Weights of a small GPT-style language model, trained from scratch on English Wikipedia.
Architecture: LayerNorm before each block, biases.
Training: a variant of SOAP for these matrices, 339M tokens, 5178 steps.
Each number is 128 + 32 x the weight over the matrix's rms, rounded and kept within 0 to 255. Layers, rows and columns count from 0. Numbers have three digits each.

# layer 16 MLP up, 512x128, rms 0.154, rows 78-132, columns 0-127
139080144155188116133123165118132114083094185152137139084173092113131122140127135103154118145130134105122106118089154108135062096159124091142122109144150150098126164184204101163134092198110103156087114129147136159058144129173162119087124111110154151081125148107101101121117177148155098095090095155100045159116151121150119208131106121097092126186107124114078117097122133153139148083168
130136132101114100129189139118142132118168119122204149139158103111150133121135160109135135123161117115098159129093117062147110106099157153078203104199149073180090166097075115128129101128151134178128091132117130102193095187157113140102089187137104179177184166111141108119125108063208163099121144162144072127113127088017144159172123140139105150098143138095196145137177156132152162171202
101129175189135059096112089203089166158089149168127104114140123112171110111122130082116104145145124175097117092081124068160185141149064128101081153159140138140175115193093090110115174085094148152130124125168105144223141130149126141175093190095110160172201124086111129106130109107153141114037144153104111101147199115143153138116088108162125102161126131099126161178189115106193142203142
128110193174108106131079129138142068159143032140089144120087154114163117129227122099159163139165080162150117125090154153123092147084121223115129122123177132106122166092086120065103128097190169158147131159119131221144117147143102107089125118115122122104144121119133101097195124149122190096161156081153142080091131083109113119114186156108141090119143108169116133136109115137058126128137
128182116135142168087101134066179162126166094161107149170077068169163157089100083102172135167145096119077150074087135108194106089075152153144136129127154156081096106155135124167156071138152141121146086141095084163124125121168158131068113121109095102126110139146143064090166141048096133144128157123164148048168200169109155179137111101155129145132102161135073149102162100163159086135153
107114129124132092153112168113111061123085093151140117139091119135098135183100134139136122028159094116204168180102083097149193154115073131136131100136119145166189127070141082090174102105145133164179125129193084158144144096123126123147126138091180135201113099140169128128124114063117114110094116136194060166093113113120146094152180099102128084139142139140102127146116109193088123121106
109157137121097132137121074040207156162071127168163160083205164102172123075071152163115083080145119176120129165133168106185116113115090107123142137162108095217185099117107115155113101152089125171081090144095166177087166132146107108146091137213147135199163097144207093143148151130100097177078149139132132080136128148103159178128158156131057101148063157135157104124145118133177147164139
122106103106161127126180091169158120127112104088096118109168160147143197086100175121107129125153190085116095147103126150118140138122152158172121114151061129133129160132160156120179137152170089127148148089142114112107154166185111079163120108131168125178089134134067105103151160150144158164152120098157095145082108069147179166174112161107208120116127128119106112084182138164148139116098
105102117090137131129175139115180144146139090110151131115106107128119134079140114089132073104112128104105119111139160138160071109128155115122121122190097131096108117101087142166138089120167082098024133139117112114094091156136142112168190082107124095125101099101131133113095160137162119150128166136164056107101076138123116090042145130119069155120133075101107109112135172093128124148108
095185151169101142142103152140172116142155167192086178132125122060127093101120123141105132153155154135117141174154126137112119160085095107182193137143051182160081118156171128096123152078112150110067117147174091175138130104152173131117111123148126192136147059087077073100119121101095141114153123038079116185150117074089081117112084123102104143152094140088125127166143070140121130122142
204107141072150084141184194176179092165128142143116189130190126161093100122115152183145064143186152097080138151056107137059102088104041137122115113148119142114113172104173089096128098145128168120118161184042133104089138082135120072136176142102160139217134138111128133143127148174114175199157080166129126075141102141101117069179109130155087128139082101170153153096072106132117107149130
135139091118099154121130138135135140146165180139130140113152105113146102154168146154116121185116162085150119156131147132148148118154102164149086129127111141166105094077179112136060131125140128182095122133202160150176155122058114128118143166163099112100115151124132087108178157142122126136203139104140164152114137168125108077113118091228104147169174142125093121116142097153079093084198
105143176090129127168097124160118171107175101105203096060092088155126121156150117176170125120098146142171147094122199145050103128142084103161098086143132132149131105111173134139121113156164076180057112108148150143167170151164100081134138081123154077189111181102144103113092086066065127133110118217136132159105104148102134089115161119134124138170111145100113111077162166102145090101119
136127089113115095143119096085152124124084125129136157152093124106116149148169135099137200149138118095126178171141112130149181142129145096116103088112129162157107149142108165072129035143128123160076168150150179125114085116102119109159105100124153069159102121147149146130108147147095129110103187084046177124123114085129126158123131106145157082166136156133137171144086103109120182145110
141111117120118121069121113180117091130182137137137116162087107111151156204085108168148146134165141142116211108146162069186052104133155185129136142128108163101159119127165135149165123142137163099120036125128084166071142203126079166168151188146105146150074129152109113155125083051087102123160104166106147141185153118079145100119126173118112158156134100166127147090129072123084065072197
176152133088187099100125156132095088144104128121121103049147111132120139107115148102191103079092171125160103169134162169144135105053134138109128143142084112104101144156123161228163077103142121145115109132162172163168114129153080140135110148164098162186123169137142206092127117150151081143147132106097121089104100127130136087114109106125136129129156142127193093164091078150107124151196
141118119138104175108083071188121153116114128123113122130149088166117130108162081102175111120128168156162143112115155169185133049167177112176114046141127101122111086108077123106137135164077135126127184117162069157149150131120121125138098146151144094197125133133098190166095043142178115149121134132145160084129183111149138119085102110158131090178152061050100107153122049104117096150098
177110098106100152160118204098127095132174085079170138144076148064146128140097146156113170093119093158146153091101202067104085116076192138092158145156146162057142139126142164167074204099124094081116146138140119132152088119207159066095182078147124109142168101072167116118149123142142207138152154149153158106131187098119094141127138121176164102108160081092164143090166133107105110157100
145130123181104134052096136123170117150129166071124151095120121116133123139148152082091124150131131162125180068110128093090175098134105085087161128142138150135148124110079137118137125186131103147128137178166136140096136134145095129114157182073112168116147199149149058165193144147116167109155062080105144156173122122121122062107116137123148100128135177152156169166133092129121146135192
062086176112088158147168094115194146141091119154175140144108107071114144170164148161138135167128099099116164136153136090154113142098132181148109119109091117174155167092164086100057170124149078144165187166133090075129113136123156138100116135098188098159149142137162115137106074150176148107131131092121159183151113122102143081150082125192129116207090183128079131079106139075122058107109
170173131138216098116147159123119061116085124161142145156111145111104192162115106142077165108096120080119158114088143055113117152093199153145138108159097124158135126067155092112161102093161165174100175133185100159161141107161092084074111128134081104142098126117098128152155105112135131139128154097110101141098080120126043151088100197134125106074115124161121066174111100181145188146102
110130154153143142115143110146188136082114094109145104129152086105119103126099082143144130152163152101126088109177130133110102119184106093193134148111075094101083105098126138065078160120191120080091154127184096071125145116095132136076156058163092112122105118014088109052146110125151175113116176122135130137092060108179144089150141073134089136129201112154094116090119092104089073120138
113151215213131086135160103099195134105114048125147152149146093089163092109072107148198115149088187119089096117089154177072090068103152155126140131155119125119086111136092185148163096110095204104129135155141085156121121088079091110166119094168142069173105122173168112122105081148129149115155131107152094112127128182156153143138119164101121118110143124131107148136152156163186094100129
072117116135144137130170162155141156105132128154029139124166051139096100126190109149095092143165110138115118154151154116099115125168118173122108159101154121133157135094105137127161134161154118135135174160143147118087109160106102079126133087102150163141113146055192106071075098083148150134091088107155125138114128169162144149103126149146106145137200131138077190124168061114083118090135
070209111127191084184057116155147126117193139200120138115202161093073127111145046096110068153098113150159145150152120144139099178085106218173085075177086168106135130124120153110125120153122138146162110135131103165072137145196137128100106088098121168155172157121151091163193120143122138152146219067138105166111141086132119138132106106150113207139147136123112135168136100167111119131096
169151119126176168124129134097182117119130128104165116119122130112173071123073183099143133162125130142155106135133158156103072132118194126134133128144093138157122135133096120134137113147177109142150129132137125128127138135146114105191141187134103129139107131156130111102143166137118189143143152138177150141165142120203122102084125120094113135158121082142151172104095189181079154125127
175091146147139128140176141146109133152130134118078135111098158108174184164184123133185133111102095165169087171136130146114168167154119148155105096150165134228130139110122103164151109136184134165140131086213144120131149164075074080140161117147098093171135137122140127192133150175164070171167148160141199067153190149102173135065110126150106180190097062066118195103082153142070139153138
054165148092151116116116144138143081115166138166083117110150098091150112064123130153114128081132150165120165179094129119120103132127148138085122117133099203126118195120147145105157046107179145101110139141134133132159111185157106118100178148137094144139153106162136119164162133107103155178075155055077094126108130098106150122147163162100155073161188127142094094102131154091099110159151
155132119077188145163126106131184079205106056081126161094159112156110178138191152057137104083088091126071155126121145148188170075127103120085133135138113098101070180140182089106119173089089135137086114122155133175178122177153152152078123092197129135154079129112094112113102113137138110128086097114155108154125110095142112133170133154162075195095110120085050117051150084114128119123108
163147098139118147175168076157172072104124105145073117112121143085119159159132113152118068106140127148098116080118095115159150168162173096134104144168106114108123116140157102140149067085111141151141180081124129079122123128101018146180105127095125123138123153133136139141108162093084109155124140125123118124159141192112114111125168156097150127096107085142120151144151119120132170143062
141110107109212125193132179138141116150135146135159089174143153134150185114155107123167098131139203077097184171113114108161104094090124164142076094155142165079123128123158050186116169207132083126085145135168134132144126156125129145108074125114111109099100075138080157156168175119130090156143133121133134109144149123159110119138121119125110066177174122174119156159107153099174163132097
096120065157156119141128203139176107129140098099116133227118147109146098137151152113112114100104177159070148117140155155111131098136097123147106132114110091165085170116190099121132105126096183134112119123100138131077147172129080084118117100109127088147133124136142113149161139191131151090097120075091156158097103129143104103162120158111081071191146062089138166088103150117166121113112
083115127127130062136164198152166112080163136086118154154096084096144113130104094072042158105118151131153087160117124140077129085117112124145106140148139118112132133179118057139175155158107161161137164153172123142055135154096115168137122127133077146132132088124107130098114144116125122108130087128106090102163211191121145102132105128170135094095221080092110170145116129104190177172124
138218089184118147152092107140146103077128174136145103080112099143163095112181109163164175100147094148075162158116075149117098107088153109122105111138118148128100129100109097136115120158119155132105111139177164119130080122188114086178160113134087144139114076115147082150142157132141134087125133094106145120117150106170120186183184174180151144154130095174108115150129151171146120158116
135180201155170095134164108149128088121148102089131117155079106079170179110111152102090167126131204080166167105168156084178116094151139122140113131150136095138105109098086092138124106118122144120121130173168150119128166143140094136141115050134104129159154114145120107168096109122138099115135169126169155204167075105119121151145153119100139145128153199176069087104063132180114081114145
167104119150149122125134126159133173153064106123156147172048153130139113116100150149204106144071130159088094168160157116119139126191113131173182134143132196080140123125135170189155134121168147137145158131157105112143143172135133124121068106133111116147104149120164129112094083125134149147121101101166145170171061192124179118094173098097109087182100064116129095092140154115107115165125
158127084149159153126127179106175122145068124152096146150142105098127147151106148104118109055113147169115123170155139161173187089151099125103167077161110136139146145143139147144167115240173095173123116157178104139067200148096113108116120128110133133073134072102088151081174110112131194098153154096140098099127101090061154087157121168134168104078124121125173126171115124128206141149111
146127125149121071138135127134152141119156104205136119147139155062090114146102087098185150152130086167129134140138156130155105085107128104099082114141113149140197105109116167153122098131143092197106106082154148109125134126167145107107113117156128135149170163141111178181098114131122174098151057112160138124142156178096078229169144118188079092138040116105070115091133140088117111096171
135108122171110122129187122168192121097163181123170122112124150119122147126021146076106117081155119127110134087107098170166116163077133138113160129133118170142187081096135128090140151141144088185085154088085097166107101156159081143125108066092182171146122148131115177116198092077101149103130125123077111095141130076121114139158066181135135175154111087130193178075126155126094118139187
107117138123120161089137133212129142149119140110127128172140167125149163139153119112189190123098162157188196178094057129117117124108142114082104163120052127094119138120124107131127121157168131233133166157147128084074050098158144143148096092093074173147121116103077118165104064139131153136189126168099142151138144096160136132128093075118177123170087133134140163127124178113137092095152
121173180084148058149140094143089121133167144079164154135156120085133145139128052135118141163089119130147177140156135131113067114139124076156113119173164139087177161102185160132091167074159122184134167158147131074147148077151107192160117148184183130147182157110200113144174105137082129142172106127074098142165120098150075140117130103175098103098157101159090102118118097097099127140124
165140140115214202124162122088135089191108114096150150137147133131168134094142149087141095149153107117142139127133087116176141148145149081118098182147113158145192146166141106128111084156159096162095083147119117157118071083138123113170169100172120119161142202123154118072136121104147087129152123152104092059067090126120152195117147168157098136113187135139130155134147116060123130150161
091162128116148141098102133112082167154149116098157115152127151065122089171101114134158119132150193154108180122141143122111085127132153123143112143140072138161187180119154161114160106164084128157080136099129166184185140163064130135138096090210110181149101100111124148115146125122146124075141179158088152110140114173110127082141124194117090129137083138115072104138136099137105077103166
113144149122094147164158122116100088128153138124106098126155152152147150157167144080105144090102118084147077106143129170122165139133134152143112151125117139116096121106139089104112071146097107154182148113108115098067136145144139127166176132109038116184131170128115095118140137139117167099136130175134101136156158137090134168091185113175133109122126117111140127143128129109095084119074
131135137132129189178138131093133187166089165078141117129146114097100169120102161107157108120147173154107149124106093126189118149088153149134150120139181098160103155138158138116114084113088092096162121129153177151130135195141118113140176107128123133196194107167146075075140175126103131110108138202108121111200175141134172177159130141197131139120086154148145070150108177212058174188208
077123095022129099116151124164053100154214043114036136113111120099136153144126129121125084127069114083126094106152080123129135054134086154105140109175193141101128119108099111082171080089118129085094100110107138165088121085171108184168115113087124162156170133130110109105107097187114116160090152200071074163114154146071087102056184174087187072133118166115145140116118185100132129174141
085133098144127150133130109108167137140153191098159108134149133090117089096133147115089110162056126133161106176080131133121134150124161101108121146126120149111078079113150200201088145167121127167062103173115130073117119110090113106147143126096153123081084200128109066104113125105131088145097070106082133134119110122153133037114107155161131096152176107080117059130135100132113111076201
123168065109072078095121109164149080147136172141128150120120100118117137207108108151135139198115153101131132148178162155202067130084149127112071134148099147116071168078189184106149169132153165166068098150143166128117107147171145136154066157107170178147130128043168153131117138161121144144158063155109129107108205124133148124114099164174152069133151121096111186156134108108128122107181
136130192142175157120157095159158162142076095149187141111136118113101188124105095136171129207106091130112105103117163165092131126141144191198128129174139096054069127108171162156150157159034187119174135117188081154159153073127144117146189134155135138136121134121161079106089096111131148166073186197100069153145196191096109172209105136104120179132107114161140147127130084081125190112161
120166096094138148100150130099146139126088137135116130155166125142189086135120167184169160209114135197113121163146182138165137103104118211165130118088184154106131145088170159107161114172179129132158101141169136154117149140158172160087119135140150140182127141110153057125092127178157109167162089133093109106121159160121173153109152133128126106090198115187106109171127154115139145133116
134112151123115113177091131131137099098060196125111126147158107143156156181140104123148106190170127096108128110162087171147146161135092191174116118148110074079132122208112147119116129102144168145111084106155133174142174158129149098108131117121108176138136157149143112114178163159114147187149097136078125077110071115189145192159079214195179086138138171130113165115176117166111159140114
169102136184114072122151144124164185135144137107188094116098165051123165150179167134097122127111168138178155150067103147109194153139115145143186113229109135159131106107138153169153092128088155129108104146135140085115163071104179100100212146155082097081070121119108134152140179116110106157107107147176121128119126150128178144138119126103185138129145133072143188126120130103144099125144
114043152097149114143121151153136127165156164086045163159093055089155160108101140135152119141109172144080118067141146159142138129136089093166129139140097169153137149179135142144114123176103087140150151104111147068105092117113118108175145130186134126150123117062065183110118129097187105220156195135101148116175121075168154152133110095113111109119164096143177138102169113136121156080145
104111113120151170082150097147142137154197105161120090152120127131161184140113173101070124169145121124065194102118172153159141132149149148107125120164106187083125136120125133107124083160121093122220117168086075140106105144147167116178181065149146160127123173117075117081159121121102138126116087153129153143196094111104125149137100138117111134146143125117185135136181117095122125067127
125143120116169097110157146105136103193214033086166122123137147118130169147130154162092110130157087090144116178079169067124144119148145140143110194083118142144127177110100102122134098199142114181112124150125119115170180153106117077142075130162114146166095082131166163136154200155134126145109166138072137146162183111114120125111163093189130120168140134121099124166218135147155125126119
# layer 16 MLP down (transposed), 512x128, rms 0.156, rows 78-131, columns 0-127
110075103172119119081141088112153125079141109095135151130101125108098170101187101134139036178143129132080165143170172156106130089163113109089148080067003104125138106129173102085090105137138116121138123113159164104127171133098119147127145121135123132159125123158138125126134128170099107106123161140089105114111199151140137043137111123102151175118157111165175156146113137112081075164068
100113119128143112144134125157117164146137142150116151172182124188165067153162122074110151133128085106181190130187067137071065133145181047168145105086179180059149082138068182125139080168074086173169099076136110153067022113169141179088143137128157168122110117143085142182148130187099099120186141142102125112152140089087137146065120138151087156104161117116136127173106121099236146064129
104120139152176099214070058102161172072140157092109135115145116140102122054086129075109180100144137200123192100114157112064085153175121071094160105100048125130104128087122098136138112175148077154154072194109122127141193157161122137131148154114094110134143101083105199124074120131059173078138139162135112128097084096142138148099099142116198127125114132194112123194089110160095132086122
113167123141093146109159108102117105107120165149172154129162074207178108175094146114149091178092113119108154155084115128148226122147119165136097127158153156057165103134137179200167192144082094066180132149148159093147113072090142155149070171144174177086140078136120158122185102117152074162120114171130143109145136124171126110114160141111132165094092090084146083100136153191166177130142
103133191150177118138155126082108123128187108164069166083040106090119115194125078087136136121151095091117129162119209062124123123098145086099117148088162125146176183197114154119214092149116138102185158130135130153119204091105120153161120088128126071118126080206149162182133112194160124120129136152117170117090116141164181117109168153134093155119118145137080173132091159118102097141158
100186157151189138146110134129165137121146130145075103166175111108126099161140140144133119175119163176113164109120142095153125109125105145159090104076159155116133087112204170126100153117112134128132084120081153089175075123102078171078133079106144121083118126120128087151202138079096074138142074101117154087148166150159138137130139109186158112188116113137144087164124135123157107154135
123142057152150138175177144154142097102231097129081156147057070108103098143107150072165087210144150125142083067129118160078068173164138116117122115089133139145155079168145136103089113162147112158160095121170112109131089114188174091144082128142136128076191109136146118175215159164063086179129076141215151088077076134134097140128113136150164082127115136102110045174127103107194124125128
101161166113146095117087130127098124114152162137158117069123105139065081169167118109135137126145117191107106119166166130177164171124082121061120158147181141085139128124109121121112110154158145109077138148125151155138163108164145155089138153162133135117105059155155135136112136119146105125131165125114120107106151151098132148142139111148087120158131151063131138105122095075089112133157
142125138129136121097087137160105162121111157125139178132137118146092112155141147126146150151169175149169145131110157146094151096175116138129108138079108111170108081119155131078124149113099108156209130104156130136127048123128078126114096168086105170136173163105081100153107083144106130119136134117136119117142175113097168127127081138098178122133102167167139103155127118138141131098150
098171135142070106108139176128113168153099118164109076129139133140130167115094198142061169090124142074148107099107139159081148059083079064106136159123133084187128124115195144115106135091170132157095126163138135232112118067095123116061132083154209169117079192158121155181162149143117066132126129145133139220144140103110117032068164110100147139085122105117125129142098143138172093192121
092127120067130138141076125144014137172105091128069174146136099160134087098129160097124128144132130184115107165217152129148057093099095083131167187091137113116103099165111162112135129176134132182157135112110098131064169161104166169103133128124160048071102114096131143178049095178100087115185147094045190110133119046100112081097101179179093105118063153156142134196127107155111150121182
133151161141174111135116190128066112149105097136102098144151126119113093138099177105122102152119108122135088139132147117130083131133156132157166154153136119130212143127093119096139140140089136075132095111109083094124186090185120163139102054133189173169156131085170124136119113123161125146100137153148095115055125163176178143153153131080091144081138177092124104168100187155162156177066
146171105128151113120120111125098114078135176182198164066068075170071168135198111142124127183136112077177134113107155067172101131163096146176068113039120140146164140115125144160118122104092107141124105120127126122120138117088126098195131102144162130198071110132143083083176083169114112153123134175163141165142068092112136114129133143158094181179088116127134091112190171133184128086167
133110146135146106079135144133114110121135123166114154122124164096109110096150122142129151120084173152108132104148144143105096164144143146142147138163151139113135103147118153108146169103109123123171111149159119141127000114147148107109128162102123131132120140080151126139159141110145095151097109170154133127155121142127163106123119134153070162119115167101127103120127136127157097148145
140187092167159140113107148144118160084121142079084115136133156137097160084137141093110140140125129164101118125193121151122124141125081111128126089127084127153132098094128151161172113160165116156191089078158093150131193113155125089070068160057130121135158072113174129131129062120147112175135103174133180146130126132159118080157109168159148156141131121162074142103132105159099154133128
075110070159068107117138122075110125180153121096116139171170152147127137100115113150077094148123144106177145123074164158110082139106161055141141096132113128109063131105145155096154155085069094165155099169109141155171174119157114115123180108097177107153146087131111144157106087151127149142090119143113138114097107142099148105133126090173138146083109191188088158121174155144121151120112
149060158105173108093150125154089148126057128100083072180099121142178141155098156148125109202111184131130155134079147137127057190191100115162072187127089132154170102090172096117095114132162174163224105105195143138121126058183150084150106057137134115115134127098104159098168179141091136123086122106123090149102144138142107132116167139145139084165087167078109108096146108139111126066122
184141077104120146163118053140105136108110096176121140169175163161126114159072153140110106162146196109082110054124161065182124149171201129124142064137095137121117115186166091095133127082154150157147153126107115129129120054096152168079091138073104147131074134131132122159082133160162105135096102131117191219076090073128149142104154152191099120114114152105143133090134100175120159151150
151117177111125129152182077126138125137101107153101129043130132111082140138100122170116139151136094134117111162082109167182119103148124152170127177110101098164107129117163071093147173162126086101109095103132122082151078183112142072145146111109156174160155099130137087159084094128129171133144131146146147079151141121094173184145135155138154084112117109078106171035098166142166135164113
133130067130171131165147096166121097107150137150179128115103108109152106121120139101142174120132118131093129084099099147128054164173048074151147159152057143167150169114078041094107087141107096143168047135084135134083207151146111106109137124163152054085202125189163157138130189121107169125095116143164102125149093149190157156121131094129143144111147161133135110142206159144088062098097
159163092100111121129105112121102105087101177099099119111184072105174090134159105139110100124140155148059167130153109172127142131191083080105125101142145153067118111191092116125197158170138097130187127122113098134145165101086111130162134105124146129164142152127157116110074140127100144126109159144076126134161145193151140155163093076154116096160137154151097136128118160120180092128133
121165082125166144112125134129087157139083094128092115134116081054126186142159144113129098137164123071140133090090099130089087145194152158185095108106086173066092195094171180181136150093168113112099101156104120136120144194127152137132064174137083124125115135196153090103159162184049132159098106151076111101150139163133128136111103120134146118123159127085150113169078140165142219115151
070196165095164161114206126122141127159102112144166143112083086104163105149169190194200160175138172126109087105107079142152122069134135137083077109129140104082110087142192129148111113115094131131126094133101120149102135136142166094123122147123180154075088139178128123141100183180151067130098116179075063114098129114143115104175140107123054191116080106109108084056095198109193141133136
130147149086104109124115132146094131097127142177175117181087166152099111080107176085165092110123141156120120145180156150136106129230160087167133133136080145134116109145175144152122063142118074135088099161144172094149082146131175128104143145150075090123114131115133139145118138099085181102152139112089127128172105118135153140124145137125151177132165111161186102227086198134163193096141
098149171143139132149141161132157126116166140153102139123174108098105134122090095101067078121139181172087163171169146105103121197106173102105133163116157080064168098111063130159161126112112153131107095170112129075063129203129121109159131124203071135082129144088143143151143213095128095148128103043021123109113162084119082053163086154128087095045168171103118085099156113175123133167107
097144149122103095163078162172138150138140135174108085112126132135109175133160092179105119143128108130127150110111134086146152146113127133140091135134173134121142128105112119146118111123124119125062110154135117143128141111147115141140095080132135130168138109146152093122150133128166072124102133133117113105149157189075134163122109135188101114150144147117150137138120113079116077130139
012088122123152113155141077144124092065144117173057187190083154167207174151189116129137066120081194110086084137175220131168097193109148108151126081077096164128143047130115081128164142122146093121153103112085126110162186165104140122161136127106104094215126162164102160162113092164056152139129167122103134135088121110116171076136087160123170153185126109150100130156116133084111134161072
146204130137099098127092163185124148141071109115152123123126177151065145032144187134123136111168086070131089179116100128141104181123126081212157128176139141148115128139107136184087154124142071160158103170175111152108193087163113165092079158179118092101077132148153096160185173172163092130145111089094126119109121136074129121104089159134109137130090173087142079112144077107146115154152
134181078172134053148102035101100165167169153108152065149117180078143105167066063119120128130127157119176144141170144113099111188181188166091194140098106113141174131095133142184118073158115066079152081124093172134089157145130117088146109120077125119121201173112072115143174151133103188099168144107106106147142102132117115091142163024129142084173124149121101091200130122172140140078083
110132148099176145157096193063090121107169181128147145136136144132144104163100118160159085181085140161108187095141123119149100162157078122088099078132151129091097117120116150080128156133086075130096085141133096117104162101189152085086108158170110121107121081171112166087129105127136112119146086135119139112089155126172147112131083113176106108148097143159123100124128123155138084145153
124119178096168170148201078139099142167113159159145127135133103135174157179117095080091149092135095144041123148072058073011136097175141141192082123130104123170219075131083154119123091150166134165072148133147139185115121164130111125136121141148138080184187125131108083031136049182054114084143139166191101066058190172123082123167182143071154123110115106166149129156144170178132148139117
144124182125120105092109061068086126153111109105105129125112146128117114132112088151104159109137084140154119193102150114081128103120120125161100111153088071131085165153106083121105176202163080122103128062131214065179139113111184115137136125071086147125137152163147147124103061142115117088146130150099126140156131210086140111128137031115131194091151160117153110147107148185099135125141
076099158153158082084116125134151137109142148145169171109073097138080153123111119171194130107148116125141128142106149112000141124158142152118160039162116211170140164167140079090084117052132149120141115139145113080143200130140103135178098106145174136121164118170149155137097113126130114147100138115148117098109054111110144188138130090082121109142140088146180169093111187101173149123105
154108202083089160146154105073189129142109127101138076132120110132149127119100133092131130165093143111145131137151179121141141129116147176094146135150103137114188099123192165156144083116093142138164123127140118121198085139112133151082147078097113126177140131120174205081124121123056131115094137165149093126096091175168118044109120187108089149148130203125107130137117116128160117133166
143148117136117144132086154154073110151100125154147141131202125111130042130116075154104106155081097126103089170149107108162116142165098087096152163111134163093126165141115124129119092092076116158136085141070111139111114159154086151121159131160132136129119126123088107122133125130117090143137146123136128115141129155126142100153077058132130128207141127132089148169186085166124121122147
155123162129173173155130053157152179168088117107173118097074117099137119159167142129152075163136086146146142178102121101148117109154099128094113143190175145146140137130170185113128175102157210110177104101106141117088137196097137092101125150080158166120129124102132164122181130122142140135141136120138142119119118104065133115079124142090095136111151113143142151055098176139140135173106
050136124126168107147128081102116141130097155148143114089143094164090092146108080179122145045112107143154195093137114135135135078136185076072103168165139170163048130140169150138116128132099177142133144149143164081188183124093174146119089163134110133108136066190137118153109126151129127030140152160122095092112166112144150132112089165062074162130082181187118118066070083144122152189153
116109180145107107062161111129136142129143107123174084149118163092072171110098098078142148151165055131166148107142220071104201170114208165090114154106116099109099142122124133131132154091085108149111116097085160175171112090096171091143206119119141082103156125168094102100112131145175171088064116153116129123102147163111094133141146093136092079170125127158116110112154150134128105094162
085119170138109181105102167114050127129177147131168054093163167069085155119126102113162114140150146147139051135128067171117062076135123135102109179133163192112086164140083117156146135162127127141111117098154107084121170111101192136158108090149163168087074146139186138080076222104087179153125104126128086096139096155149108104112178133192139160118136187145122118143082104111139108135103
123138117091101111109157113146096140168112128136115166130120113140061173119111139139136084162102098149145160125147181114083144064129123160093081122114153131157125163155132108152153116114045141067125183111098122141150001150084127124131155168120143101100085102171136118132168180146129148085108112128100086083128105120065100144122139164139083141082144140180194100083119150137129157151140
140126154123096134141110109132135116107158109137139105094176212122181084163146169125094094139115094167166120135164100108104149128072152153158053098099156149141090143072154115152144089150059104103127089153135134148196150034151059124117164068113112123175168199113096129159155137128156179143092128070205134121135097136148177141109100075113137127129070126090097119127108124119095102123125
128095147150114129118110127078151166094163113166073149138106097135120151162140166173118142154139134126160103143156139121126144143120149100160130148117127151136126147104141129128112120114157146163140134126120129093110000148136133079127169127093149127126148141121114106149123095129074158174144133132115126117122134111106114140137125125112149171113136153123126122149132143137126126130128
118155177128181106125169109150142060079155118145116111127084171173050161164125149111104114161143159146151178099140165116124094151159112107094120093144100076176167100110146142126113183110094142143100081133092117122154227101182124155087090099125131168124160131143113112142110191124138124140104073147147157111063097170149108181106079120143120091108141176078136120152119143086152122137120
108092134074117091134111134176086125129083128152130117089166091167120136147093104151159126150096109158105116147128086124107076130094116130140100116169161117092154087135108184175142157124082181107114119116133161188152197114177095112148106124139181137137164126134165135140125128152167075146109105134094109121086159137136151107143097161101126157133127118130132109089127161118147131137141
077102104067153152150183107130139096088097119130118156137106153126126166133157121092124144067124153071130116159094110070141148169120138091201095104105125167129129122114090166128129169139117116156147156169144164125155164074090108137091160150107147153017088096131130082198173060152183080132080099077116162120110135123146095149119118122142104111131148128080104188149099113147154118096108
221115149147155136117087151087150151094044138132150163086129121150173081161133107168136186132135093161143137107138131075140110131157156129149135083144094134124066194118129133172134139165112110086123071181179064125121087149125149133083111082245153144135119084126188108183101147105159086098126119119085144210170056129117099131148107091127095159142130215117144099132103087078103124123095
144165096093109129102117199184150112124113122168132049159141081126092088179093145134130125117206132139161183081149169083136164128143102088120150118106087116142175109118104097067167173114123149112168125091138146166156071105126141163128122149173061158189131114133188156149106148107125142095185137153194131093111141102114115144142161093133128156116044113129139135122112141145101176155134
145174134150113110119197140140166138155149161152131079170140103121102159143114043187164142113162058129109176096086069115065118155121099170132144114159133116090153157147145163147154129113117152121136023097216145096163135151035093114130154214154125183097133147111171077121098066079159118081203090140087153153079146094182101135122155170074176112099181131117093185162168144088119064171161
121171097150119054100134143068184143154145082084082140124128092128192129148236072075123119112160113115116110113157148093101112125098109144099147121106129113130193179131100202079175118106129119090177141135120185134124195096197138099140123138106145053127095168134098147130112173120156157138085104118179092086119115121155174136111142166137125127040112076081088103114090128118132171109159
063131137127134106154131144121131093128105129117145179130109145187075088163150124136098149112120133085117116123105164122120127123175119122100114087107101132103148155149133151180146172103128110077073142098084131117122203126139144162146116157172094116164137127180124136211166165120108145158155145212130162101096108170147145150127137135156146112114127133104103201132139124114071145130116
080143106100148081176086138144156112173139098063190143115143149149053109124183117119160163152085121118098123159112091038124128096154174130116119121071130124090104183184078146126166150105165105149154135154170108084111211088143124185127091083189122150130106110145114153126144114120110153059065090143142118144118173115133143085129169045140060103121173074135143103156108147179089091165167
127127118120166073180100086161164108137113120079084161111159155157118147104043138116153137168126155132136112152204146108151077180085131144167128094134158084122166179159111149100133127126113057166107203099161090112165112136141064114120122119131162141159155159150174230151126158175111140133181146089131166125115133108138087099147065135141177132109071155118088080127074155132099148147152
080144090166115121113088118066091116141149133131098190166136147129106122127153158108125186150150158098139077142210153106101100134145114189152160126155157148134163085128162103124114198115062092126177155133113188153109000128096106120075093137176075021118153116137093133162135127082104122135164143128154155158039114112061152116129110150104097120155125162145151100096122176129161142139185
078181153127089109097089156187119107167092105069135220129156114102113129164138112103136122135140148155128162120151130137163127121129110160131127141147138113131152106158108162154148147155122117136255116125134151127134063114156104130108127120127095139105094164146111088155158109133120155126096128164145148120126111149105120148166128106143105109169128107168100107162136133168116114151175